Each number is 128 + 24 x the weight over its row's rms, rounded and kept within 0 to 255. Layers, rows and columns count from 0. Numbers have three digits each. The size before them is the row's rms in percent of the matrix's.

# k: layer 9 attention key, 192x192, rms 0.0765, rows 158-159, columns 0-191
# q: layer 9 attention query, 192x192, rms 0.0905, rows 159, columns 0-191
# v: layer 9 attention value, 192x192, rms 0.0879, rows 128-142, columns 0-191
# o: layer 9 attention output (transposed), 192x192, rms 0.196, rows 128-142, columns 0-191
k158 165:115149127109138127143125106132142121176127168141124156074123162152103073110125136145128160142136125127142127139084130131138179085110135091134120182105167094105113137159125112151131118175104122142147123123068098148098145140118113138130116140139127132053129137125198138162156127131121119124136129124125158139140106136125149130091115186145122149140105130102161134124161142145121127090137138115163137177100103123172098096148120102082116117079120092114077165110121142115119146129129129143196191133125113123131111173148124143137112140129140129155145132083138144127109141135136114112
q159 097:139132137147139124111116104159135130145145136152125159094099178142106125118108123149109088111125127089190077131119099117158093129145122131150141103171131116139121143123157176117110091110109098167145125123146136077081128125116152105086122157118043190112155130083161123132085147122138120117139097077134147126143130131118130121113153120149134121183119150109087129106125132112128136122111139129121137119171139153115115148107139096145159133162103134120160086179138136102129150104136175152118102145123141111157107099108099102119143111163118069150099138152144123108104153158131115134
k159 163:111156156119116165122118172096127108158144082138148134147114126125129125151130145108149127108127144152119130145100111100128086140134111104130111103152149089146116144153131102143088142142146052141131134127137145136061133114121130054140137130106121103149155120118151142100118123113109121129140088052143141111120081180134105116117143158125138158136164138136078120129150143133135121154112155148113137121164152119122101106117128131136125081160123132130170174152139096130134157067164190163079111151094132128123146141106159117099121119150112114090126143125103131116112141131098178131
v128 108:123117176097106136153139103147115154133146136192139087146108122164111116125147135172139135132101114159090137161152097169123103102097150138109148172135122136134146112168148129146124121113135108143117105143129132152127084097130133138176127147173106114147095106102098151133129110150120145157146112169188152130075186140100143092142099124105171141140168175134116118145133147142081105117123099118133181129143106129123102119157145120160174163119108148093108101116136119098126117129181157081135131164115134138141140117134108127146173125130167129104159144139164100120138121135124155133
o128 111:159110126132133150111099126124156091143128081122112133129100135130158106113118127167191163130155159168107177087131148113128140137124093140117089140119180117095109132090136112108125102089125146151111108098133130082112124147120169121118130121106145139162144153143146094136108158125116126172093096101115091085123098168099126158131119136164105162080072127116100141124112125171128152111084117164140089132112161129101128143124134157129133098143130103159136105156160141130160138128121112160168167083156128134148103119115096100155144109144131080133130112129085123152131128175128103137
v129 110:137153150113140142135131124093155084119121121151133107106133115085106135135139115092158116135115106118084091113161154108120102135174116064109109140115135156102123122090180088158131120110122128152132155074138123160115100103101146134135121100134110162124118150111134144104064153107157079125132124103139147121126172120090156178152102163129090132102147180113151150143142102160130171138101143091113123133149124133135128128133083149100122113134140150164129141126175109076127123154152162138140129117098132153138085110115091121128083144118151130178099155097144121118150132130160160129
o129 116:108113083129137100128153154135146130130059117171125140150135135116137145143119166123100143165160121138150178146112129140123104109151125178141120105088168072112135077145126135139108139105087147150154147141121156117121120168126119147106148162126110101096105102139143126131103142135081127113127129123138129126102127134078113128131143123143134147131146117111138107115117138142122122158143081190140166158159092105168138074134147074133149140123156165164114126083075111150108122119133111148080128088137132136132159150108085146075124106121113124110112142132075165155133113153120151116
v130 106:154141095180109134119142145123121113140114142113072136120176103103135117153102152141135159145152137125142107154153138111118150108124111144146135115155146125093115127097125120124133133111116131142127075181139151142134069088108129124110115122130122097111145111093139139134145111093127148118118140160143106144120112135096139101128168129152130151132122154112125100130115169122190074111131124114183154139136156117149156123202147100169159144111121121139140126107146054153140153145130159090150134164110131094125139128159093101153095130136151136063108121135125155131179178107121089129
o130 112:086132126090126122143147109102122109124127106137160134151140145130145126093144137121133114137159130131145169123128121111141111120121146101108132130074126153121134140062135168119107136133163156172129119094149100103103117099178111128169151100148114120138121167164106105147121115171144101127144133088148132092165140085131110137101119153123157101097075142164100140142112100163104119121111172118094142103159198107143130128121093148078093171157110085117088165157102091078110119137144125153094100119136122114127152156105139102115139122142157156124128124094121156136167136139106136120
v131 113:149122163121139156109120141183104146143141131170125141113167086121140153123129096088123120160109159162110170103145158128041149130076072157135145138103169108109132139115159123110149144144147151130109122104099122141143134118135107128080109159188102130111115111158116154134148115104152109073129116171121132190136139116190135136159160102123110140161142115116124104152159087113162109129100133113146130118142114124130143165158139139117124132154138111075165139131123118124130123112145115138135127093139128166110128154134121145133139140130125137131132158105115180140073111106123160156
o131 116:127140156129096100144105144095131116142130165146069180127129142107139074123139131123114145148136107136154170111097098154154127143146108109105121109083140108149096097147141146092117109145128123144153179140190112101130144106129102116182120144125110125167113143101109152154132146110162102123114127156060145131089159142154124118154133122144129154152138140129099153136173157126100116154160146124130149134112115194125124094089098102131128118106087126189135105118105174127141113096082116128125099112177134129128125125162157136112109129144146146141117123137117065110139154153129110142
v132 107:128102125113090120112091131128146108109174098105095119121092163158118166101131134117138109140112149117112126132079110122106153137139138132125152128143135142113105150147147098096116150111138107093148111156125159123164153155137174112111140156152122103117105106152109177124132100063121175112096170109116191123170153113162147122120150139039197085088157149118143121140106105132135167132078078101106140132142136127127133149120116129110150125162131144166100150155110125121170117120133128114129128187101121125117103124135113138114131130150136121148126161117099150145145131105124119107
o132 105:148122149164124138152115127121107135121124140158105089115134099114101138184139143132172198132119138149109098128100134115170108132139140156107091149148149152126110097132118084116127107127124130140096128081138150110142128092073128092166125119168149117130128131099106098137147119068115154103176116097115117104136130152130174102089155142162096120103135115110153132118149145159132135105144107184136140115098125120108161115095115090136113116090115119087130121097136115105108115072148113175117118067166132146120138162114169113112119128138141150126130090125170169125172141116124133105
v133 112:140151098081130154109160142134110142129117074127118131093110105137108079129152128093093154120114124122155107111175111086136115126105084076104095136104123097131143148093114118097109128151130125134155096141118156092120123069122123158149181101123148104156154125158144150151116122114082164148153159143091118115168168122118144097103113116071130136128141087104132159154141129113112137132147104137094076131132099106124105113130111145125129114167079113179139144131183133143138156105089117128129117100122156139164123148129109130127129099132148161096131157144115096084154104106141123144
o133 117:144193101094124116098120137124108098134149162121183116136182189159162138144106178112142122150133108099104146142121102156155116118133105135126137140104106129136098093097106096159116105112152110112121145133132172104117100132118124133099095151157151172110179138119138130121159071109190161125118112119146144174112133122121128141127152120137183150113137148118103104151106111159089124122076130126109148131106165130130109116115123107100168148085173144102126132100142141181127131091108123089099137114108131144101147108120121113128116178129104137125129115128169126128154125130095126099
v134 115:093138181102179122133131122154141115124124110102145152201152114115138136129092122150172152120136091084120139121105172102137128126126129063119117097127132147139115125110132116136118132137094115088139124106113158123126163121146154143115145117126109105134136125136110203131113150111168139142157112100160124146162130119129144121126131123155130191132092137155136156139127125136059051122089120134115101123100175156144088099107161133145143144152107157162150129153127160152102128113123148133128087139123145117137105120118141078128125142098125136166158166107092146141117166090133127150
o134 116:114126134131133109122101126132113120153075136150132072099094160128129186125183126126133098108119127154146140114106147167137101139112137149134108129180145113148172110142148095159168143137131133148114177111092091164147119087126129108157101165121083130114100118115159108106156119115096121163084182109132125128118116123100095100163147119141158053131111137085088120129161150129160163123129166133149132153108134122135119120092126097100141163133136110117149142104095161133134115181079116133082134139135157105108120134103145130136123127167102145107140158123118113138115148139166130124
v135 110:140144090151124080118111106115141154142129160133091136167072110114129136114119124106095111139112145138105127122169136175105118152159121148177118139150132110119137077103125128104128137114097109180064097051111069145140100128096082117147138109113085092125081102161114123125141106178130110172147130148117081093146123155143117109134131119113102175121144129152118124131160131127102149147110122147133168133124115078101137112096117128142095129144108117133100116139067137129085148110130119113111152128135118136128131128135114097124114108143103105103110155122118179141127161144159127143
o135 114:160092114116134159082070186096109171133125121149165109131127142145106159124147125134144139134146138143158146132087126117106165102163137154107138135125159141145083150119141148104143103185129146124149119184107109108122148134115122136151109135126167132142119115149120148161114131140138072160121143136108140136123179099161138130105138120135113162134102123116126107141140126140160124174122140115165083094142135112158090103128133173142133060117150121139109152147129120097168096121117127104123138170110104124164112133078106091125163156090141124182101139085114102149099128110128169125
v136 119:103146140118169105127135152125122106107140147132122117134086107122091123169115116161109123112134077096164162161106100113102133157120161115132090111096130143099113147103136154114130146056105124136153181108113127108110140112133127118163101120118123147149154112099126150145097084116103164142099073104134155121136125105144136113163124132137107149141101131109137136120136152066124173108099100110100112108128115117156098100154099078140112113133165110109122148143176113132126114090123139120099162135167130114148088109129111103114111140159160105086160107124168103098085126124062129126
o136 120:105149142114113143133124120111136153143148110101143101152143118139128111066118166101104137148131132097124165100131127117123125160106080142121148113158158126093151151157065139134158159113101121126115154158153129119094140160123132161135130149101172149122156102139159130130149176137117149104151146150069118135109096139133147137129159105103156106110132108091142177129111100136149140164129172136135122118057221148115149122103145132153137186089119131124117105126128138118083132119131120128118139146088118139128160148089117156159142131142112154116112144136141150133134166143158186115
v137 115:114089141120094135090179104146108128083128071149185119125084099128140097125099128119153124129143113105093125155141133137133138139111195080126123123067125139140126099146070121095128147124127107112076156165133124130130093112117142115118165098153141127154150139105144123115133139116126150148055135117087110165115110111154128095109133129162100137119120113104112155141116126142154087166101110101170108123134126164146118109109140130130105103162145118116103152119093106120093152122152139126165157142118141155119119101115127114086122125127172143097100125119093137134094093119078153111
o137 118:115134116135148141102129112122116091155147154124165060111122131138145080134145098120109123174124144194128126101119131102179144156082101150127095092109111116133122096159118137152105151146169147115119110147098072130108112130151155123119082130152159144138123075085161114132119176104107142114108136102096120132113138151091098108151129123106114112142152125123126072121097108118116142106149102151116106117112157114119160112106109103087100144133113145124138124154152115169126132137106112143076112100136120164130174132136094107164106164128131129152116115168161112093117171087108132114
v138 107:145160143151151081184156140104126099137120141144145147093099156141107124119115107123108124149093148182099160157117154106142133147130101094085129114126137124147167075129112124155133094109153146131133135129145127147137135139082142103121128136174137148149106153149085129122147074138114105136134128095141101192145120146129152075137161111117098102099121150106136145136090169150104134107097115136091099132147134123109149147121185113137147148121161155134103161130119208158111124125145153165125103147114141110155134152136133160141093139124172159117120126143124140108180145123081141132
o138 114:111128150163116129109092127131112128136105080114156111076131137111161128123143158115136123138129125121144132169118101168163089108101190120133126092063156135115102145106126119135093142123162127122094117113092173110118134181147162153084162135123162120133144107140103124145092178141087136160111119125146132137111123155156141114108104143116145127095124148096131099126129149077156164115129143149122160140104152147128143137127132156152096142155097112184166125090157141078140140132093086109117134085142133133067148136130127126106123151142139143107083132139183120098095140134136120123
v139 116:084179087118118064161140153121114176117130127148137116165122107125191124163137163102117097119121110122134146118095148119101131128150077119133100139143132135172135108156161107127126121119103115127099111154139130106141107126078146122101128122098125113110147138120120121107142161117123163120163111135147096127090130106199173152095125151122154136119090094096121131111136095153173129150120100123123157146130134148125127131200178106141113133117134107128113120137142099081099128113089156125123125150111161128137122170134119137136078119167120150175129118110164097178129104138132122154
o139 120:105129133125103194128105168103104130126139169127149133103114173161113127131127132126081144144098146072127110109127144119087125129098126128143114167088118134111112143098097185120128129131097120114125104125112171160122136148165084096163122136132154099163104111139134111118125126135113124075089159168094082098191093125078100104142133103124095119087119173108141155123130157156120105123143146144140123132172111139121111115104099126103156160132132112109131134151105148104176136118140147134112083083101155160116137134131143129081169147146137140124119097122104118135110143161117103129
v140 108:123137116126108106153093115129150120154138146153134104109130120117124177114123110118107152148132130132174145120163149138106137110103153160113127149122125150148117149159127151067127134145110141158103115099118126155126155135087110110117161154149061109151152161116120128120154130089133119117126146099113163083079135106082151087166099123100123119108114127126119130120107134101162125109161057146078110147121107152131146142122135118167103120119155145149147139174102043156099108136118132155148136112167149132132187115167116123124133087118128141119174169129119149122094125129152131083
o140 107:110122111090184139105138146132123147128144156109127125106164094116165097129161138123153135149141150116143109097104129132117094151075131094103155116138185103099093133127134107135101121117124135127111111141120112111157157115111136168138108108130145138134137094146171103117105069130108088080130131126135104164123128107156156156096115084181150148092158169122142106124123130116111099175132175101128131131160122169106144120135189164120193145093142145114119131139108112121145128125114091171119129107102104135111099124132165114108118090162156115169138111104117157151118156151098135152
v141 110:104135120094083157133109141106149165117125115116116142094121134134156155097145073105167137103129105163148130134152133111137143152088167145108114125103144162140116148150063077126120117136121114119129159099156121061153143085136118118085183180118104153112094108127158164101144164174148103123136102119142107156130103123107160095112118100126120098121146102129137096102123156150140145096137140142138116143095140116143058124136142101132148110106123163135139138103134122109114117193145151117124134100125112137161087115117090115140096172132130141117097140124168128124152150162137120146
o141 117:143077118129153131142103179165136141108129111141143120125075126096126103157134152130088084117113121077101105159174160151110128128122127113135112127123123124101149139122163165117102131183101119123115142095125111114102119117136146088141124136099138114097120149136145108136076129175116153115078145132122163070107175110143124130174114125160131166139123106131136117116126147123173090126100153136115174100150153131152123119147133078066172145127124145146146084127165109175117083113084147157164146137140089145096112130151119113136155115113117116139132117108119118146108127130093127099
v142 110:124102130146115065098102124135123127143158163111109133124098137121145136098090110095156121166110124116184099097146109140160138132173104135118151111110127129090141194133141171110157112140148118133137141131104133111143147166147097111147159073137129119132131117097139105098168152130123156113138125149121141142082127138145120145131082086135120202081099118111129119133107141111115140109124163099129103141101124143150140115134115124173181140147105149127116136105147155117119108113125153165129114123121157155111152166156132084144139144134113103144101125163147094124175132059094142172
o142 113:121125156102117124103144149119111107118108113167122113150124137128119127126125099135165091105158121121076090192137126190118118123143145125181124110135141134137156129118087115127110153143124135182123154142128106136113133117092121172154077120120131097123109151106107180122168156076156123093156148119157109106158135122122126160115162111150100126157146143166092158120111132143145130110120141135103169125115174134087086144163145150123126136114174137139120131160123114100185180131136112092143095119140100105102095106097152157156107143109128141088168117153123152134089147153114136146